config.yaml
n_kv_head: 6
head_dim: 32
norm: "layernorm"
init_std_up: 0.0372
beta1: 0.95
beta2: 0.99
steps: 4094
Each number is 500 + 25 x the weight over its row's rms, rounded and kept within 0 to 999. Layers, rows and columns count from 0. Numbers have three digits each. The size before them is the row's rms in percent of the matrix's.

# down: layer 9 MLP down (transposed), 768x192, rms 0.18, rows 591-674, columns 128-159
# up: layer 9 MLP up, 768x192, rms 0.178, rows 592-675, columns 128-159
down591 108:461516507475522519480511485490515513549489476478475464508504497505470485486490465500469516477478
up592 106:450491522535501552517539532493457513496520451539500508518521513461489487507487497464467496516470
down592 100:514499470501511471459457505479517476489504513516544547516492475514504477499541506506462454532512
up593 097:488531482458475474505474485538554510480493492503519471534499484570475499546502467491498469478533
down593 082:528489555522525537500505531494508551478494484465496477498541497449521486501486496491491551533439
up594 088:512490496492528487513510480488508491482486529484508455497489504527513501463479509514525514490467
down594 095:520507517509528492515500459506476487564494503505489537490501506509487517496517542504502490471482
up595 097:520516478488459521487518488492491525511450496453502514478479491476478479491554476524494487544456
down595 095:491510513497530516500538472456486494493519496511445503494542473500488514493487539518522504466507
up596 104:474510462475536478525503480515471481459533510517493458513484497588498469551477510464537467485508
down596 101:494479529518482535509484493482489436518472536505476511494503518474495516512510506498488528544504
up597 101:519506479512498465483497522555500494514502521484482530482437495462444447458535512479525516486441
down597 091:541538462474480514490527508531490526479474513506550472537513480498504516488533537518498527505495
up598 091:524514495531448471491494515492479486475443510529497505492540484489442479527488485530546552486499
down598 096:513500495502495506495508530508500496490517501502483491480510515519553492491443483492454521479503
up599 086:507496510493502531524501504465499477509492501513487526532484537462498511481486503492485524525493
down599 090:485501465495516452528515517471557457443512516541519495523498534514529497513495490474497529476496
up600 089:452510473518486462500511515444511509537485508482470508542457533483527525494515456492513452475510
down600 097:531503520530525471473479466485520498508554539509485485449485512499489491511490548540509471459508
up601 105:534517495512456499495504506528502489557509506515472442534516519519491475480505519422470471500504
down601 101:549494501535531499502515514494443489510467458509520533497502498434483488505459520504499525467518
up602 099:486535462466508521565502494501472507510479539506454496471470520477496493479498526500472495465523
down602 099:484478519501516509496498515499494499491494551514516464533490514504499495538527526504497558517448
up603 096:527498531519500508453470499487477483536517508506499482536505458545487502485512502480487496454466
down603 106:504528489501496474499494517468497503477525498528547475524480520512471491467516475470513511486470
up604 092:482559485512481482513492533502500546524488473522456486507499542492477493509518541487534490505512
down604 084:502474475455507538502481508522505501474513520479511467528486498536471507488511519553534508468497
up605 103:489498526532447502477491534475492503557473482522495506521530486466489512493489440454519541519517
down605 110:499507520507488479472466513523505504509538503479544500458473507496511468477487475553493497517467
up606 105:467529447520482483486485517506484489477497506515529487511517445501530458504505533516502466524462
down606 107:537491528489507476491514497472483481540499481490496496502511509468500532511510503491462482483505
up607 106:542526492509478495500521511478485512485477475485520489477479525501545527556483533477555534484525
down607 106:516511525495519471521501459506483502560514472458496472457531506475492456516508474478521500489468
up608 103:513501525533524509503497477547492469507480509517487496520507568502440486541532521472471521464475
down608 114:508464482494488500487511481509458520499504554470455541510501512532505461515472481492495531532509
up609 093:471511479478511525493501498455491500461445487481527452467481474508526475516550442490528489494512
down609 101:510505507502495490562507549501473477497532486524546517510501482514527509499506485465508517440518
up610 097:485466511523529457535493511529481471490470520478497478485445481513526504447491524556479504522466
down610 096:515460495468474464474473499506475492467505428520528491506537507477540492496469515518465516479494
up611 101:509515536517481484487507476544498497486520498453483475481502494506499443450540536502497447488446
down611 105:462527485509517463474481485498527487543506479485505487524481505530518494490511514499459492484489
up612 100:500493498485457540517464476520484510554479528521496470553488515536480486501488492532488488490487
down612 107:491506514486529458477499492521551484491449528561469520488497476514532484521480517502508523510539
up613 102:509499505507469482499492506492490509516485522504489504505483536493541461505503568483509465483511
down613 103:491498493503505537469512511486468541498489468491517469521503480458499494507503515513493566502494
up614 089:491491496552525526494475488501511554535457510500482500515498512538503467522537513457543555532499
down614 090:517474510468490502533476469445518496466519517506469491526518517515530484539503495497462523435513
up615 109:522483524482486513464512531534494487503495482493492449484483477514479493513500514449464476478489
down615 099:503502479501464487495481499516539461482524537493536478543491455482489504512515463494488577493541
up616 102:547519496449511480456512486523480504462508518495501502508526490518469469509473475524555532533463
down616 090:469504505467451471503485496470503480514491498478492490511513501497494501502513579491535496480499
up617 101:514497515537466493518498517478479446473505532527486502508522515441515468526494510497519486469513
down617 096:524483508477516478494472491473513508478504480482485526478520530484523517516533479494493544497527
up618 100:488432490488483519505518481513514479511460498498446484502455489533469487546505502459469458486492
down618 098:471460514504501529523470480508489489488486494486497499459497480526492480474519472523484489502538
up619 092:499495488516489513500518515515478466539472473502517452535522467485511497508483494478550508532486
down619 099:519431502505513521475524498515537519492510470527482475510504512481492530496520464499542496529540
up620 099:505487485488492485523531510506463441497503501483478504494480461547518512527529557488549482473488
down620 102:466443473501519500493489513512509485508517497499486465513459493515510518508515509517514516538467
up621 091:508544471490484487484485481519531497493463460489493465489504494494451498520504545548474511529488
down621 100:512507503497492487480497502523510493470521487506546481494483477471466504501510543499494436550496
up622 093:509504507554541533549469495485476520516489535546494508517549498524512514504498505497446477482471
down622 095:506555507504450471483504530541489509469485481487513469529473459489472498493467478492499489500459
up623 101:537504466504518486501467454529445488547513484501506529538506459452475461518524535486515482496541
down623 101:477485485503514522483514486555531481506487538548487473522495507524493554498518516499509496488506
up624 094:519453507496536481522507499517506489479530493524506473459473476504489496447458505465452476519453
down624 101:475491478479476548507486507536479502514525508517545487518512466476484521441502479519497512510492
up625 096:450488482468504490504536480509536529483495514457495505485544456489533507501517506500456521465504
down625 098:458521506500510486501515524445519511507511494513467515566479507561488480449565449467497428506498
up626 103:475492466539518534482443511505465537510502479499491506474463501476514490521487506501481509515485
down626 104:515494482487488515464481464507478442471448465462485509529502532501505505506506487483506481483495
up627 100:511505495491490490511510515481516502508487471541491504477479505564524491507471469469501456525493
down627 091:458492518520529497481511484462486529473521489506509518513487467477486531509519505478503514469504
up628 098:506510490505563536510507504486464525503501482510517534529494461517472526511541505508497467492478
down628 106:480481518492524465481553527508532508477464497514497462480494488517536483500503491523496518494521
up629 102:490530510478472533454458509518482515527509521499532534470522512489510500487562497476519478483518
down629 108:530477490501506516496501520474507483522499470523461506493505472482534507565514499497454507523476
up630 097:536480476460486509515448500530520445498484480504541492478512443506491532518477525497513513504537
down630 103:503487463493542492514510516516507490517507512491515524464469516507522485477478471522468484487525
up631 096:497467490498516476518528493512485480496526544488544496501505468490464503494479537495515559466512
down631 097:525498513478528508512482508507545510468497494512541514457493482521493503519481517437535499493494
up632 103:485555505505516520488551475415486532495537464513473492485518483508498510490508508501487435499522
down632 100:510502492507419506527493515535499508495491527504503486530486518478496508489484502437465512467533
up633 089:498520504481472477471510495432500482518505520549457508508478490499485495506546503482499526502528
down633 100:508484527513510519467517453554504520480544506497557485520445461481497470515499472502427521542511
up634 104:523504519495468516506499500481510485506468463485522445489492500500483513483491508477512509497494
down634 108:491513514515529506531482455505466513535503500524455509531471514481466513521524528499452499493521
up635 109:528468479549488508478479472512492478479490503537551496464506535511529432496501524490493542541495
down635 110:470523555502470433493508493456436518505515522496503489516455492472466555537479520497500478490514
up636 104:524505499533503505517446466463496513516504459473488505524455501498509469497520531482490491492462
down636 103:454496457492505534475512522511547519465483498526486507486536532476506529517498509479476472473506
up637 107:522511481502484481525516513549535545558524432503496482506485511528451502497507505550510507490520
down637 097:459505512509527519496471487484504474486521482478511486532515476503471477525473528514484526533495
up638 094:513501498486484488518453471492509494548506429493487499519538465500501498483510522504510471474495
down638 100:509483511537518493509512522514550494527488518485503501543505513508478546543512501495518509495527
up639 094:478504462511494478508478540490533485525486508483542507466494530504438491513524540481521491481486
down639 092:482512512489516513500467514529562516535529509525495502514510529500513460526514524496500498520502
up640 103:517458481510492527527506468484529520529498484491488501484522472477461490501562492468458500528465
down640 095:445511507510495483507498514522466480567502522486564512531473538533531464531478468512486498518565
up641 090:467548485496477472495502492550485515544482532508506492519525507567508576498531481454481497480479
down641 096:476502500493467538520500484504512480490517542458470557483536503493473468486533505520478496493500
up642 099:515543521481477518507513493506461515502532529499500520506498455529510493523492470503501498512480
down642 098:487524473495488505513475446533515524470536481492522474529496544485514505516452488511513514501536
up643 094:502520494513489476478515533491495509528464472565489456522511465534456469476502502485537468513502
down643 092:501465510448497544504494508496472520501490524463490500513496501458556553513514523515483476506508
up644 105:502526490485464539524461505528483496524490553450491472505469448464485455470509485491476524459507
down644 108:485501469472467463540474522491538518469466495467501489542482507519496478498520527467482510462519
up645 102:502533529477515499502493506546518514496540470504508484494496498480527530506487508523497499509513
down645 101:497492517472458581536471519504475537523513444541518482498484555459456515526497513488493497492456
up646 108:481492525540497467449519525470507524502486471500484474512530504535510510450483546480474520537492
down646 113:510501491506537507498481484489488523512457497506493545499505528471492508491518483485501489512456
up647 099:478477499525505495494464497501464528489490493500503452528476498509494509515508488544523534530530
down647 096:523499490472500535531485487472538492515539511507519469456511503494527490499498498512489497474504
up648 101:514488478547462509437517520486511529546508537459508513491488545535517456530503480464506523519502
down648 107:462476548510559499504502515488479461505471492517522536517516529497507480499520527474474487534517
up649 113:548493516506516482494482501484489562505499485504466473521489479503475463503467478484478474488517
down649 107:527499494515509522502528497533460501492460505489490450538517528492527481530538519526482513486524
up650 093:478501497508467479471496529515510515508479470518521511498460491521481476527482512531489495492453
down650 100:509542476512522497491498516515500494487489532517482509425524485540474485461480484477467543543519
up651 089:480523466507493495491443532449501532500471496510482512505529495528545471462530471514492485443479
down651 094:523512517516508487556495475499462503497508516479540532531540476487485482549492450527488484494472
up652 087:466508490489491525498489500474514466531472475510501536472493503498512500507514470488515487472508
down652 083:487521496431478459508493476473462466500459475530517473508515521459492530485504476501514496475492
up653 103:519474543501519487535487474536550479540526499479508507498473494529478476466523497516545509516487
down653 112:499495519510475455534522503505513504470512468433501494498498486513526506512500519468503487477561
up654 098:506544494496513515508488496523506523493455457514458515518499460456483495546495498513497514507543
down654 086:511506504493547496502492489506513494523507469489518473518450550506497500490483512547526509519496
up655 105:545489484476497537461525508539514508529508477486517498502492444496517493477522513473484462500461
down655 105:470478497525466524487497505502524473464467490493459489487491502498501503502464462463491483529493
up656 099:500500459492501512524451511490496516499492476504524499505439445493506449516515532497512499483503
down656 092:498505534438487486450492503498512483494501533521521538491520530484437540497471460517493513488503
up657 102:503497522468543512472503488462492519488498493500508525506473510426482511547492529464455506493494
down657 097:512442450474512468522500480520491481546507512492514503478479519514524510471503514511456508565525
up658 093:459487491516522517518501506522467481566518490509467455452498510511501482463481528506496510464490
down658 097:518501527472499518488511455525451474450539527470522484553499515490501474502492490493468508514496
up659 102:523476498525542486504507532487512533524478497507529509548508535489462507462537540497497482492537
down659 102:485457526473484474531484492499483518470493526534530497499483465496493510498478566510478512530529
up660 101:501515513472492513504467474459514445503512513516473529530497477479522497501521485506539491522506
down660 087:529503511380495513553479519504502502515498537489507555527473523499485508478484486536492494526486
up661 104:532496503521544506481544434483510485521451501508497507468481538508527494496529494507537482505501
down661 100:545482550528469518482511512501526524471508489495524485529488501484487550488485496479529504503491
up662 102:488517496507451512453486501486487482497536482496462517486520465501460500525457525499509465508496
down662 102:477498487488530467498496522486500544519457522488521517516468507513499516476505521448474473472464
up663 099:500517507527459484425472547497467542482472492510506504517461481503476469519495538467464489486495
down663 107:456482498486498485488463472486503477479521516515551492514520480511504491473499492501497548493530
up664 095:487428485499484515548501500496502555480484446519503519523462521496482491536521479521530537458501
down664 093:501508501529475532517504483516501494508455519484545498508451502495495473499482493453476498519480
up665 104:478501508497486505503457530524520546514468506460497510508494497482522513453556468525494492475455
down665 107:538509487458504502494528481529525493499498521479508505476509482498484481503504514551489493510456
up666 104:531482540518496468526510522488492503515447510540500451493531489516469455528486541512490546501436
down666 101:495439506505560500495486485462498503515502507473487483500509507517500468491489433509561509485529
up667 099:533477457517490493483524523497448518524516480507505529498506499508497505475482510498491486493512
down667 098:496518488555543470555517527532517443474498466462472494523461506492527540509488508503493489495495
up668 084:431494473524467435478502486474527542491526516485502512537475491513495529516534466497495459521495
down668 093:481457501497477470524479484524527457502529511483475479451540541507509451499516521488490511496541
up669 093:498499476496532526482498451514488555486508504502484523483519504482481456513504490483527468471489
down669 099:507499468483538531514521499497451496498539458518497461475478522486505510500484482514475532488494
up670 103:511480491473542511536462523465468486519492523513581504534534543488526480471507487535529484487483
down670 105:503520505519509489524499475530530472476520494496505521462492545523491488514495503501483498487491
up671 094:476487498515521512500512554497519561453499510477465542491504500501481521530503478452498474504480
down671 092:520517465462520478547498481478507481512490507510500518519454505472506506530496502479495496516546
up672 103:490537519518482507500499543501465512467537502503519529504516418524468468520488467467490513482519
down672 092:447478513490501509517528512446487483501457499508490509491570492519499474524503522523500497513469
up673 102:468534485488552495469499494502466503508478493510519500528493475530498494498506456535496489503475
down673 100:524434472504495479477444492492491510476494503464485531455480510460540493494503509447478545520464
up674 097:510465481502490526516524493468453460504515499506515490494473510526495492533525520540556522490485
down674 103:498465463492490529516512519513520501511486509505511520515497551496483506492514537521445482515527
up675 098:492462515468462488503504495535522495540496526521482477445525519494502506496485521518525524524455